Weights of a small transformer language model.
Size: width 256, 8 heads of 64 (4 for keys and values), MLP 768 GELU, 16.8M parameters.
Architecture: rotary positions, no biases in attention or MLP.
Training: a variant of SOAP for these matrices, 3850 steps.
Each number is 200 + 30 x the weight over its row's rms, rounded and kept within 0 to 999. Layers, rows and columns count from 0. The size before them is the row's rms in percent of the matrix's.

# down: layer 12 MLP down (transposed), 768x256, rms 0.213, rows 113-165, columns 192-255
# up: layer 12 MLP up, 768x256, rms 0.191, rows 114-165, columns 192-255
down113,095,131,222,217,203,185,267,218,238,223,181,171,174,224,151,195,246,162,136,177,229,182,239,250,220,153,208,184,256,200,202,182,197,216,230,206,238,230,182,265,207,220,167,190,202,243,254,213,219,140,178,162,205,200,168,239,146,209,226,228,224,208,178,199,232
up114,101,164,233,220,232,237,237,242,207,197,154,188,242,221,232,110,213,280,219,148,154,224,149,155,211,185,154,180,195,257,181,225,205,200,235,211,192,193,190,184,193,210,210,185,189,207,159,150,210,210,188,201,180,177,151,226,218,216,231,235,191,256,158,199,218
down114,106,217,206,211,247,205,158,196,218,251,224,232,214,128,247,238,219,173,234,275,247,209,210,191,229,209,180,210,224,187,219,212,231,195,198,212,219,238,198,227,147,227,194,205,199,146,195,218,193,199,191,159,187,173,164,190,197,216,231,238,142,187,245,186,234
up115,099,213,180,255,199,224,207,196,153,219,165,217,213,216,202,185,207,178,208,190,183,178,158,173,246,278,143,203,137,176,179,212,177,233,132,215,222,216,158,173,175,158,183,228,178,239,208,224,224,198,210,223,176,146,189,176,146,175,232,228,209,194,189,189,156
down115,097,233,233,212,185,197,172,239,198,169,204,225,222,261,188,211,208,200,225,186,161,199,224,213,198,227,192,214,153,184,219,185,183,192,205,176,224,184,188,212,236,175,211,248,209,202,194,153,242,233,132,191,190,216,191,191,187,212,145,155,215,254,177,167,263
up116,095,199,164,272,150,216,179,131,203,227,291,144,213,221,197,203,192,232,165,148,241,201,216,227,204,210,220,171,205,135,226,197,210,222,196,172,155,139,200,217,210,187,231,234,244,237,181,203,218,183,203,184,190,175,225,179,218,213,218,221,212,238,188,161,194
down116,098,231,212,236,193,199,137,168,222,184,201,240,257,242,198,209,213,206,191,227,146,222,143,208,211,230,187,207,171,229,140,193,219,189,141,186,176,175,183,239,230,234,233,224,272,127,210,214,193,176,145,174,163,228,211,228,152,188,181,189,208,196,210,158,190
up117,109,172,180,158,229,202,181,171,174,214,160,207,210,224,202,226,171,186,217,180,211,203,224,182,218,186,197,192,188,208,200,228,185,135,225,220,156,226,169,210,208,228,197,192,210,176,263,221,236,214,258,145,147,178,245,197,166,179,166,189,211,224,196,253,206
down117,102,164,166,192,199,232,184,186,167,193,219,189,206,227,148,160,176,208,220,219,193,164,206,194,163,227,210,175,141,198,189,230,184,102,225,213,225,200,188,212,237,164,186,234,209,220,235,210,183,205,200,170,169,277,212,164,147,167,143,236,204,232,194,237,170
up118,101,236,194,241,121,180,192,201,187,224,182,236,170,187,248,203,212,209,183,185,211,236,144,163,170,220,211,204,200,183,244,194,226,185,172,209,169,265,224,216,212,209,140,180,246,176,220,203,164,189,160,254,187,205,206,224,232,189,137,217,181,228,174,181,230
down118,101,186,258,186,223,252,222,212,228,187,189,127,193,201,242,208,240,208,235,207,160,176,235,181,210,189,199,269,209,212,142,187,202,135,209,226,209,178,200,217,198,172,181,230,249,209,218,170,164,167,166,232,185,163,159,162,221,169,182,172,197,240,224,165,216
up119,094,246,189,177,225,151,221,169,175,227,163,150,193,232,206,221,217,191,218,220,153,221,214,235,169,226,213,229,176,204,203,197,151,174,184,197,233,189,223,183,219,202,171,162,186,210,169,231,206,208,183,167,183,153,188,180,188,168,179,148,221,218,178,220,177
down119,091,223,185,198,197,217,181,136,173,229,243,209,202,227,260,212,225,170,247,216,214,188,192,179,182,254,266,168,196,201,230,211,179,176,258,215,201,206,123,186,177,187,181,205,219,227,183,224,250,267,214,234,156,195,215,154,208,216,233,205,251,209,143,237,195
up120,098,234,128,203,227,172,245,200,172,215,215,172,228,164,256,217,221,225,230,179,215,180,209,185,209,212,245,202,224,194,209,156,245,207,245,153,209,162,215,222,218,201,186,229,193,181,169,255,148,204,204,167,255,252,215,168,201,189,186,273,163,201,231,200,223
down120,095,186,197,272,200,177,198,162,171,172,268,173,240,178,216,238,217,259,197,194,223,151,247,219,225,197,241,236,177,197,264,160,255,247,251,185,207,175,243,206,199,224,217,176,211,219,158,268,207,197,150,182,222,207,181,191,190,223,142,187,187,199,178,247,218
up121,096,220,194,196,207,210,171,173,202,229,204,194,198,212,199,234,203,203,209,156,209,209,193,201,194,178,216,244,238,222,168,202,204,203,230,147,173,175,170,185,180,189,200,174,242,185,218,201,202,165,157,222,202,187,193,245,141,176,220,185,179,169,169,208,171
down121,100,196,221,235,244,158,160,199,156,226,253,170,241,173,136,236,161,218,210,221,153,196,229,176,220,175,153,298,233,222,184,180,231,225,174,226,191,158,192,205,201,175,177,211,219,252,250,212,203,241,181,185,228,183,176,234,236,217,232,206,217,179,177,250,206
up122,098,170,214,204,187,225,214,190,225,179,220,212,219,202,233,209,146,151,174,206,141,210,180,199,231,142,141,187,195,200,213,202,216,186,196,193,232,128,195,197,182,177,218,161,136,214,153,189,284,220,187,170,227,235,198,133,230,201,200,190,186,187,182,236,215
down122,104,169,172,220,227,230,219,267,148,212,162,191,198,227,207,200,214,177,222,203,187,158,234,231,226,231,231,208,174,207,238,178,183,215,283,217,200,231,199,183,186,159,168,182,207,230,189,216,220,204,220,243,205,197,211,164,188,218,196,183,251,218,239,205,176
up123,101,269,170,185,150,251,208,132,135,211,188,209,202,179,171,241,236,181,218,221,162,184,162,194,235,219,164,217,222,191,215,220,176,161,213,250,170,211,233,200,207,244,188,244,214,199,214,207,202,194,225,188,258,210,212,185,219,202,216,209,191,191,199,186,192
down123,093,166,235,251,262,162,206,202,172,192,294,178,185,200,211,188,218,186,196,237,197,216,227,230,252,229,133,191,184,185,184,180,198,219,174,248,202,180,203,184,206,210,191,192,187,217,203,234,169,258,202,239,234,231,201,216,218,218,141,216,192,192,211,144,115
up124,101,191,240,173,240,166,224,198,170,227,218,241,168,193,170,214,218,228,168,219,170,184,182,229,194,206,178,217,246,199,139,147,145,180,165,238,210,224,228,197,224,196,226,189,184,188,194,190,228,277,234,226,229,160,187,219,218,190,154,167,193,198,202,214,241
down124,099,194,204,212,134,246,200,232,163,170,189,236,238,190,212,172,196,214,254,209,212,206,189,164,198,210,161,230,193,217,236,228,220,142,182,252,200,167,172,218,197,208,200,201,187,137,257,194,170,157,177,198,193,200,185,222,179,226,241,225,126,186,211,239,138
up125,097,195,173,189,204,199,204,200,202,268,181,173,191,225,203,223,205,256,230,182,207,217,209,198,236,159,208,200,205,178,214,173,211,249,216,141,235,221,195,171,229,213,185,186,208,171,180,182,246,201,182,187,217,135,150,201,249,188,226,203,202,242,238,184,142
down125,091,249,193,175,199,167,162,176,220,218,221,249,195,178,242,164,216,229,190,211,191,207,241,247,165,248,197,219,177,206,183,204,212,163,179,189,158,162,248,234,215,228,204,217,215,182,236,175,237,225,197,193,252,226,255,160,188,172,235,227,131,201,142,198,198
up126,101,230,122,215,167,183,229,189,185,184,214,189,181,203,154,164,209,196,223,215,229,205,187,204,220,214,180,208,207,217,148,187,228,176,201,194,195,159,213,177,108,163,153,205,226,165,189,201,188,189,215,199,192,248,232,211,196,204,201,179,215,192,205,219,208
down126,101,170,183,188,181,226,170,164,221,216,189,198,175,163,184,231,201,209,204,203,199,155,156,244,188,164,192,177,192,205,217,157,214,161,192,191,193,198,206,217,272,219,159,236,204,157,190,253,192,195,252,235,178,242,154,180,178,229,182,222,240,220,249,181,210
up127,097,192,191,204,200,207,190,245,171,197,239,192,166,190,180,194,241,192,137,232,166,194,182,203,180,219,251,216,266,182,264,203,171,198,186,241,221,179,163,153,204,163,259,198,210,164,157,177,193,266,233,185,143,225,218,210,216,228,144,190,216,193,140,208,231
down127,098,221,232,196,238,172,148,251,171,213,234,178,172,151,217,196,167,182,201,201,193,184,238,164,245,188,175,212,208,205,156,244,214,204,191,262,210,195,197,247,164,221,180,201,218,218,185,186,187,213,180,242,239,170,242,178,139,251,200,160,159,228,203,169,173
up128,104,182,193,230,215,164,184,241,216,161,194,230,165,146,144,211,207,229,170,196,145,143,181,193,162,194,211,227,226,236,166,234,191,205,134,225,171,233,264,142,204,157,188,193,191,228,186,189,229,223,267,224,217,201,171,221,193,206,195,233,168,148,207,188,223
down128,101,235,189,166,202,228,216,226,183,288,207,157,189,227,171,191,274,200,169,207,213,193,240,185,252,200,211,212,206,222,197,186,226,232,168,198,156,188,181,290,195,195,174,216,215,174,251,235,150,224,185,207,214,188,202,232,225,189,219,237,180,203,179,182,209
up129,101,187,206,254,240,157,177,175,220,241,218,157,199,178,169,144,228,184,203,196,203,179,230,192,192,196,179,139,223,202,186,165,235,186,179,193,182,218,225,212,204,112,228,197,162,196,210,174,219,221,275,233,289,169,207,193,232,237,244,194,194,180,162,170,189
down129,095,190,213,220,236,219,207,198,218,159,181,203,223,162,204,206,222,240,217,245,174,190,190,195,223,221,233,189,165,209,185,157,192,164,194,189,227,179,182,208,166,154,167,216,206,177,185,209,177,151,194,172,196,192,200,138,289,184,209,204,221,186,167,222,143
up130,149,177,210,189,136,208,201,221,169,183,195,199,180,178,174,156,236,223,235,259,238,240,188,215,207,232,168,273,229,204,206,120,135,234,135,217,174,170,268,187,167,233,195,126,212,227,204,207,219,250,182,158,179,221,255,193,246,197,239,185,190,227,208,227,140
down130,162,222,188,180,180,191,208,181,234,197,154,180,192,240,171,180,249,229,226,260,227,165,141,228,164,257,207,220,214,230,176,123,186,249,163,173,157,218,173,178,190,239,208,160,198,204,234,193,126,202,155,184,238,274,249,196,222,156,231,212,273,194,208,225,175
up131,104,163,235,180,211,218,183,252,159,250,224,223,218,235,254,200,184,203,216,196,231,193,209,194,141,188,151,212,180,193,192,187,204,137,211,204,171,284,236,173,139,208,243,209,247,152,194,109,196,172,193,208,268,193,203,233,249,238,188,182,174,201,202,187,185
down131,105,163,197,235,219,209,211,227,231,130,183,217,208,138,239,202,225,217,206,201,191,175,212,230,215,208,187,160,181,186,225,219,210,229,243,243,211,183,178,251,213,174,199,206,227,154,197,196,251,226,199,166,131,223,162,187,168,202,196,208,155,237,181,235,232
up132,104,246,183,210,223,189,242,218,229,227,194,225,197,138,218,142,250,233,178,211,214,198,155,189,169,238,140,169,208,213,233,248,187,206,167,201,156,218,197,167,140,123,166,201,241,193,196,220,176,219,165,107,217,203,165,223,261,193,153,254,220,190,207,272,184
down132,103,125,219,248,144,208,184,234,198,160,203,197,231,167,198,217,193,170,210,225,194,232,189,201,199,193,157,247,253,214,163,243,201,189,173,204,175,140,178,204,192,142,234,190,185,177,207,200,185,174,197,191,168,174,201,217,190,223,223,247,170,170,226,147,201
up133,096,201,256,191,186,187,178,188,156,211,176,197,181,199,198,151,172,221,164,164,172,167,222,184,161,189,151,251,242,209,204,190,183,162,167,212,211,168,210,214,201,217,207,174,200,199,192,158,247,226,167,246,165,197,190,217,230,221,171,142,189,268,182,198,253
down133,099,183,214,216,153,209,191,174,263,203,175,220,268,166,221,231,217,203,232,196,202,178,168,180,175,228,220,150,167,201,209,202,236,198,201,236,157,201,165,180,171,150,167,227,183,182,183,205,179,194,242,169,230,186,177,149,158,174,258,237,138,138,196,194,202
up134,100,187,220,184,188,148,225,215,193,155,185,223,189,247,235,216,195,156,227,233,202,210,185,198,147,157,158,210,220,115,139,189,210,225,190,212,120,176,215,195,158,180,222,194,198,234,166,187,228,193,199,171,205,184,193,205,189,241,168,226,226,189,190,172,208
down134,101,210,205,219,199,238,222,205,229,216,241,193,218,215,197,201,172,207,181,217,195,173,228,151,235,181,228,197,149,199,150,189,206,244,204,241,150,178,245,235,192,277,166,160,229,205,150,224,191,169,215,152,182,217,156,201,209,189,265,200,253,204,188,145,180
up135,103,230,193,192,238,205,164,192,202,212,166,178,236,267,225,223,209,236,192,168,226,177,171,192,220,193,219,202,220,238,129,194,215,209,222,206,240,181,200,227,239,200,185,185,180,193,215,165,224,190,209,215,225,227,211,192,233,194,161,227,185,190,193,198,237
down135,105,180,199,257,176,196,168,210,186,227,234,235,203,214,144,214,227,174,281,251,144,194,196,179,198,170,251,213,192,234,171,203,187,196,240,249,170,152,170,212,203,168,208,229,238,221,185,233,168,198,204,228,191,181,160,195,212,172,193,208,145,208,214,215,211
up136,098,207,263,231,190,194,193,201,196,211,145,220,194,213,145,195,189,227,219,201,205,197,160,229,214,219,213,206,194,187,214,209,253,153,144,234,214,192,198,213,234,246,181,194,222,170,167,233,180,194,212,212,152,208,236,165,166,185,199,218,202,221,226,184,194
down136,099,214,183,197,180,201,192,204,200,178,165,156,215,224,194,231,211,188,172,208,155,194,177,196,216,228,154,225,204,220,232,109,199,228,263,194,226,198,186,203,217,170,213,213,253,225,247,171,244,180,161,192,243,157,249,205,215,178,196,224,198,239,141,210,270
up137,101,181,182,156,199,163,180,183,233,234,237,179,172,182,245,198,208,167,212,220,209,216,235,138,201,212,245,216,165,160,231,213,236,194,234,186,225,238,162,167,234,228,218,216,203,225,195,196,237,181,145,219,174,185,190,252,226,216,211,195,205,226,213,202,169
down137,099,275,214,194,212,174,188,186,192,176,190,229,185,205,188,237,251,227,227,220,185,238,221,241,212,161,246,249,207,199,157,238,167,175,170,193,165,165,163,204,199,219,223,140,180,212,211,201,167,197,242,209,202,206,202,214,233,214,201,280,122,173,165,212,193
up138,104,206,179,220,208,160,219,158,175,166,206,209,214,196,207,216,233,176,238,198,163,171,206,186,222,217,219,182,190,161,166,155,174,178,225,184,202,275,239,207,186,196,164,194,206,253,238,165,187,169,193,214,136,198,149,159,156,175,199,219,200,229,139,219,178
down138,112,172,186,167,162,236,181,256,209,166,164,144,229,243,134,193,172,194,185,112,147,202,174,215,194,272,180,208,203,179,196,225,190,253,221,120,206,225,188,199,253,209,243,244,139,193,236,228,193,148,173,217,206,187,159,169,192,171,171,190,264,166,228,149,252
up139,093,202,204,172,204,211,236,129,149,201,162,209,169,224,224,175,207,230,175,199,133,197,229,211,228,166,195,205,197,216,268,210,219,248,193,181,218,208,174,170,169,179,214,208,190,187,227,219,211,175,144,235,188,189,215,245,248,175,126,200,281,224,212,201,240
down139,108,202,214,214,159,255,234,198,208,261,178,182,199,181,199,216,218,187,220,165,240,183,165,168,187,207,230,220,201,174,148,182,221,234,255,212,207,213,187,197,216,239,200,195,237,255,187,178,174,220,225,164,199,175,196,182,166,163,261,230,120,185,178,212,205
up140,106,132,201,152,177,172,207,235,224,227,208,263,149,227,181,199,218,214,209,207,183,216,165,209,188,192,206,177,215,225,144,186,258,194,166,203,249,208,212,220,178,207,164,214,152,185,204,180,194,176,215,228,170,209,224,211,230,168,210,161,125,159,213,168,256
down140,107,216,222,131,197,195,248,228,201,200,208,180,149,237,199,189,197,180,199,152,178,232,196,210,198,174,238,166,221,206,210,178,238,184,250,171,197,244,214,234,254,214,201,234,191,181,173,215,205,185,173,171,226,232,249,178,174,137,176,199,241,190,179,185,234
up141,094,193,221,219,206,110,182,208,200,214,206,210,212,233,244,215,247,244,159,210,115,192,188,138,189,185,212,193,210,213,183,213,233,174,203,119,215,224,195,179,201,235,208,235,189,254,183,220,193,154,225,169,161,191,178,217,188,195,250,185,249,184,206,132,169
down141,106,238,207,161,195,230,210,201,189,225,220,109,191,185,177,177,177,215,219,166,254,182,186,191,225,175,191,179,170,223,203,215,184,248,197,239,149,187,234,163,227,229,214,176,242,184,241,210,182,228,198,171,211,240,183,199,213,187,188,249,270,173,198,251,179
up142,103,233,162,173,188,162,159,230,190,224,240,208,247,168,194,215,214,259,162,211,226,229,207,197,171,267,228,197,225,199,244,174,218,220,174,173,232,251,197,175,191,166,229,187,201,220,201,150,213,196,219,161,202,144,193,184,208,207,171,230,186,169,268,202,226
down142,108,252,171,169,204,215,231,202,233,198,190,235,203,174,224,179,264,178,263,201,243,188,196,225,234,188,198,184,221,182,234,232,258,222,179,189,178,187,213,199,253,271,178,213,254,137,218,191,206,216,158,150,171,140,151,218,240,174,171,251,170,218,220,157,206
up143,094,189,210,201,247,204,199,180,202,184,207,170,191,193,246,183,184,189,208,185,170,190,189,230,186,166,208,228,196,236,197,178,199,209,175,199,122,154,218,191,205,182,219,162,154,214,202,205,230,155,189,193,210,190,203,228,190,177,173,254,165,272,142,260,197
down143,092,236,162,217,217,172,194,197,205,206,182,244,211,216,213,202,204,166,220,215,200,219,173,201,156,198,211,225,179,196,264,196,228,223,203,211,184,241,153,241,213,248,200,208,223,214,205,218,253,203,167,181,274,197,188,163,179,201,219,184,200,148,252,190,161
up144,104,142,210,192,200,191,203,194,253,218,196,192,242,233,250,263,192,171,180,164,205,239,196,229,193,230,207,231,239,151,134,266,169,170,207,183,227,202,222,141,208,171,236,206,258,147,199,193,224,222,190,199,162,159,197,206,242,209,138,235,195,195,195,199,181
down144,101,198,224,142,175,216,248,188,256,231,207,188,196,203,244,218,222,270,188,194,209,188,170,265,255,182,191,237,192,255,224,204,223,232,182,204,186,226,159,230,200,251,247,177,203,163,231,217,199,177,156,219,247,198,174,173,226,155,194,231,189,165,216,224,188
up145,099,208,188,223,187,211,286,236,154,215,221,177,191,165,219,197,155,143,247,212,183,209,194,229,185,191,172,194,217,205,220,221,186,247,210,208,237,189,253,195,215,222,152,197,222,179,205,130,203,212,210,234,185,227,191,140,153,231,158,218,177,184,184,245,168
down145,092,240,215,198,195,145,190,250,201,190,200,217,200,197,207,186,166,211,230,233,200,215,224,196,150,175,181,197,229,258,188,168,260,216,281,148,216,209,174,185,207,133,195,184,246,172,220,226,148,258,137,197,166,229,190,156,176,210,170,196,241,201,202,208,216
up146,091,172,175,202,185,217,203,182,179,142,236,212,136,220,234,224,173,217,163,196,174,207,220,167,200,189,203,226,215,165,191,191,203,176,195,213,176,230,184,202,149,219,175,197,218,229,199,210,251,214,219,226,162,263,244,226,158,207,129,204,205,229,200,237,211
down146,094,259,218,195,209,197,143,192,234,209,186,155,247,206,246,205,247,162,252,201,251,155,212,192,200,233,199,135,237,182,251,196,234,196,216,179,217,166,200,224,220,214,182,232,228,209,191,226,180,172,193,179,205,207,185,201,170,192,251,208,201,206,185,199,172
up147,099,227,208,238,189,183,144,189,231,196,254,228,195,192,225,242,194,237,180,171,165,233,232,198,222,252,212,228,188,155,183,209,212,286,185,268,188,203,200,212,216,187,195,178,242,206,205,205,210,181,130,220,201,191,223,212,184,218,153,213,180,236,259,179,153
down147,095,245,223,140,201,181,203,210,217,211,217,179,196,186,179,249,220,189,198,194,170,192,152,153,164,179,211,147,193,255,186,176,212,190,244,210,152,219,226,192,210,195,208,235,162,212,204,173,216,227,188,218,162,252,204,217,120,214,175,176,137,193,193,223,197
up148,096,246,216,180,243,187,221,180,250,249,188,143,202,167,212,166,190,232,221,149,142,184,189,252,170,254,226,246,230,203,228,161,216,195,162,182,126,168,200,195,186,199,231,195,159,149,253,237,179,187,185,238,231,186,145,209,203,131,211,220,233,256,178,154,202
down148,101,182,195,256,244,213,196,233,148,217,193,230,186,185,175,232,237,200,149,247,214,147,254,138,234,163,189,222,158,246,179,197,196,214,229,230,188,225,253,279,230,262,203,145,213,200,214,202,250,212,183,164,221,174,201,167,196,218,248,243,157,172,238,251,232
up149,100,186,200,206,180,181,173,186,163,162,214,213,208,217,155,174,208,176,186,218,206,234,149,184,182,207,196,188,230,226,172,174,182,161,118,228,165,221,203,220,229,184,197,244,218,219,210,184,213,158,166,188,272,184,217,251,216,188,196,204,216,241,152,171,217
down149,100,266,215,225,169,193,133,171,208,242,214,246,145,200,263,225,236,162,210,226,204,168,245,212,232,228,216,178,181,215,115,211,146,131,217,195,192,196,227,179,187,197,204,141,214,179,222,243,240,194,200,184,149,188,234,243,158,279,202,178,128,214,212,218,227
up150,099,237,206,214,174,167,216,169,85,186,163,207,204,175,207,157,202,174,197,236,246,182,239,175,267,238,201,155,200,171,191,215,212,237,148,164,202,201,205,259,190,222,172,284,199,215,258,136,207,186,226,151,205,209,214,218,197,156,192,182,137,170,228,164,185
down150,098,208,249,199,171,214,170,114,168,172,209,229,231,183,129,264,157,205,204,179,209,220,134,211,253,194,221,175,159,213,233,188,180,195,216,177,200,239,216,243,234,174,243,204,213,179,253,181,221,188,177,242,226,192,136,235,188,195,161,144,203,244,261,227,154
up151,095,163,200,205,206,142,210,213,235,170,229,239,230,123,222,214,197,171,170,212,193,180,209,162,167,177,214,179,230,218,189,157,192,220,210,172,215,169,232,205,151,219,181,212,199,211,209,180,239,189,207,225,243,228,234,153,228,198,188,253,181,202,242,199,188
down151,103,164,239,229,228,181,185,151,219,257,136,269,229,174,245,196,223,168,161,162,213,165,210,161,179,219,188,180,204,244,225,188,225,190,260,229,177,178,181,222,185,198,161,237,197,162,235,201,179,199,193,161,175,169,191,171,206,228,170,213,225,194,233,169,202
up152,099,199,203,234,202,187,230,224,195,145,273,231,174,196,179,152,214,243,228,244,178,244,190,201,243,148,184,165,173,255,217,202,185,207,202,188,187,224,213,189,197,168,204,229,173,155,194,205,160,163,170,174,240,139,284,177,164,196,183,183,187,187,216,224,201
down152,097,197,225,227,255,200,188,215,157,146,203,187,185,192,170,179,146,188,176,225,211,203,186,145,252,173,168,166,193,221,259,132,218,166,202,186,227,202,145,219,178,224,199,206,228,234,127,201,197,238,241,207,204,227,170,175,198,188,193,265,234,211,193,253,174
up153,108,211,187,150,189,202,245,206,176,231,239,227,156,206,183,210,215,166,219,189,226,205,200,178,168,216,176,142,169,218,249,207,217,197,200,166,211,221,255,205,236,151,133,215,171,185,241,155,160,237,206,144,207,182,160,180,164,230,205,195,204,231,221,163,216
down153,101,206,222,213,222,178,235,209,215,152,214,152,142,190,151,228,185,167,175,187,134,254,195,193,189,234,225,195,202,208,221,179,180,181,166,162,220,193,150,165,180,128,190,282,164,209,204,168,144,253,210,188,192,262,203,195,128,212,209,198,163,239,244,179,196
up154,100,239,233,246,192,216,228,199,152,141,183,203,174,201,204,232,178,224,174,194,220,235,188,199,158,240,196,183,217,197,221,168,160,189,263,212,194,193,196,188,192,220,228,193,148,215,207,168,164,179,166,181,176,225,209,204,214,161,239,179,218,233,170,232,193
down154,097,168,211,200,237,172,182,168,244,210,191,185,187,217,203,165,247,196,277,219,157,183,158,213,214,211,213,174,205,216,179,177,212,222,204,186,181,168,263,170,193,152,192,253,160,183,206,199,228,245,179,157,215,151,200,210,175,197,202,163,256,224,220,179,246
up155,101,230,230,156,195,170,205,161,197,191,200,177,216,318,173,215,192,214,250,205,243,245,208,133,212,201,228,207,248,188,185,145,228,211,273,242,213,245,208,159,161,172,216,210,175,178,169,183,215,192,207,183,194,158,210,224,262,188,225,205,231,198,213,209,157
down155,096,188,181,189,209,175,197,190,167,231,258,187,191,228,170,237,197,203,187,212,235,261,276,191,198,153,215,186,197,183,226,209,247,156,215,179,144,195,198,159,234,150,197,200,172,185,219,170,228,208,173,172,183,183,196,214,204,168,238,200,166,182,207,178,189
up156,097,209,231,161,212,183,180,235,159,230,201,204,254,166,178,197,258,243,168,162,203,191,207,150,220,222,173,173,166,219,212,256,188,228,177,231,191,216,242,262,235,207,216,157,187,192,217,254,173,216,203,166,175,189,189,143,195,225,222,189,123,244,216,195,229
down156,090,240,168,219,190,240,187,201,160,197,185,151,187,242,193,241,170,225,171,207,231,188,175,241,169,288,195,180,258,193,168,196,211,195,202,198,207,151,187,141,152,182,189,209,197,256,193,197,240,199,194,212,190,228,231,198,223,194,186,228,85,179,207,196,220
up157,103,200,159,233,187,176,140,156,182,222,153,200,213,197,192,212,190,174,212,162,152,185,180,181,116,209,211,180,184,204,228,226,184,152,197,238,179,194,214,179,173,218,155,178,161,226,231,232,129,212,202,212,141,210,205,200,143,188,198,188,180,172,215,198,214
down157,102,180,235,174,231,207,156,158,155,223,199,217,193,211,197,190,214,177,150,271,173,195,162,154,184,210,157,197,244,193,180,203,243,213,205,204,261,233,168,217,149,216,158,181,129,226,225,193,184,167,188,234,158,199,174,238,187,239,163,209,272,188,217,166,192
up158,094,220,200,248,182,167,195,192,161,255,135,198,263,195,167,182,237,250,232,148,219,195,187,179,168,145,218,188,207,227,173,221,224,202,201,264,158,177,204,237,206,125,167,190,189,183,164,235,242,212,183,232,189,243,188,174,194,203,234,162,223,187,234,207,193
down158,100,181,191,225,108,157,194,188,175,190,210,205,242,185,201,170,188,207,169,160,157,243,184,194,207,202,179,227,143,184,210,172,203,216,235,191,158,247,225,188,224,212,239,206,212,163,156,185,150,155,165,192,218,231,234,146,161,243,191,168,211,178,206,153,222
up159,100,147,238,237,208,195,175,202,192,158,163,244,234,166,227,157,196,222,208,194,191,157,237,218,212,181,201,244,192,178,187,221,190,178,224,226,182,205,238,166,200,211,159,175,224,196,195,206,215,200,204,187,162,182,218,137,262,228,176,214,173,249,214,138,186
down159,097,245,226,205,239,216,236,201,198,207,272,171,157,227,176,222,202,170,203,181,247,211,235,204,235,240,205,187,170,195,188,174,234,183,152,221,203,217,234,247,168,258,213,240,216,184,222,168,154,263,221,227,191,219,192,171,201,186,205,214,255,178,215,176,209
up160,099,126,183,217,186,180,176,229,221,188,182,206,156,215,201,246,224,243,201,197,138,203,207,214,208,201,201,176,188,261,177,133,205,172,202,178,169,172,231,201,187,198,239,221,167,209,233,193,172,235,154,191,261,184,179,194,194,174,188,241,217,228,183,185,231
down160,096,226,209,205,189,199,192,179,247,152,207,172,200,126,178,227,203,194,212,200,195,192,214,228,183,169,250,211,184,177,179,188,228,178,211,193,147,234,224,222,234,221,214,211,224,192,246,153,181,123,210,159,203,190,217,204,220,207,163,210,213,230,225,184,185
up161,091,231,224,212,209,230,179,203,170,204,240,155,235,161,226,235,198,201,206,223,182,171,145,162,222,211,228,181,186,186,172,202,158,207,210,174,195,201,216,219,173,209,188,210,237,230,213,192,187,197,222,220,162,157,209,156,219,190,251,224,278,243,194,156,147
down161,096,202,231,195,199,162,214,186,204,184,230,282,186,206,235,164,221,208,184,220,164,182,226,227,160,173,183,209,193,219,199,188,226,214,189,238,241,209,217,176,203,196,229,203,166,216,188,199,253,210,161,224,186,193,193,225,199,215,166,180,179,229,204,199,309
up162,100,229,215,214,198,170,241,218,164,191,220,190,157,214,192,170,251,231,160,175,184,175,190,194,216,174,230,255,229,187,188,176,158,185,184,237,227,206,234,219,165,188,140,233,178,257,179,197,208,265,217,196,244,204,226,154,223,188,152,196,217,171,239,185,266
down162,090,132,157,208,201,252,207,198,210,251,212,255,277,209,185,200,229,206,226,179,173,259,183,207,158,201,153,157,271,163,273,265,220,214,198,237,230,132,182,230,205,182,207,198,186,193,169,198,152,199,152,158,206,199,165,233,185,220,186,213,128,185,237,220,174
up163,095,215,200,253,197,208,159,184,282,223,174,250,180,178,215,253,199,218,197,194,178,200,160,177,226,195,165,172,196,163,213,229,210,193,191,206,227,199,210,184,204,224,203,126,218,209,184,217,139,190,209,183,214,177,181,172,218,169,214,197,183,211,195,260,216
down163,098,169,230,218,196,175,159,129,211,182,276,198,148,245,190,195,163,236,159,182,245,178,205,202,175,201,198,216,232,196,198,172,190,200,158,183,145,240,252,261,183,245,190,180,208,233,229,213,213,205,181,189,195,215,233,202,130,161,202,243,204,162,208,173,148
up164,096,167,217,207,185,187,252,187,225,213,170,239,199,222,162,229,230,189,149,181,148,135,193,217,197,258,203,195,206,218,185,179,198,187,184,181,219,210,181,237,176,233,294,172,251,207,264,232,235,270,165,214,192,153,220,146,196,235,205,238,238,187,220,170,221
down164,096,235,255,126,258,225,168,172,182,206,209,224,165,186,195,192,176,249,207,173,216,156,194,273,145,225,202,207,210,192,173,181,188,199,224,204,151,190,204,199,224,189,200,221,195,156,246,219,193,168,206,204,136,204,169,174,166,190,170,183,206,188,247,194,186
up165,105,193,192,151,209,197,220,233,194,211,188,201,200,172,181,215,199,194,221,235,190,134,203,192,202,183,209,183,223,199,200,235,205,225,199,171,177,220,190,253,228,184,220,140,163,241,226,118,191,203,192,181,157,190,200,203,214,209,187,215,149,180,173,180,239
down165,099,205,236,175,186,206,200,185,181,183,207,232,235,171,168,243,201,193,230,211,198,217,293,246,217,215,184,188,219,212,184,201,216,179,247,175,244,215,176,200,228,203,238,159,178,212,188,233,208,244,187,154,242,190,210,232,178,215,189,192,136,150,176,218,234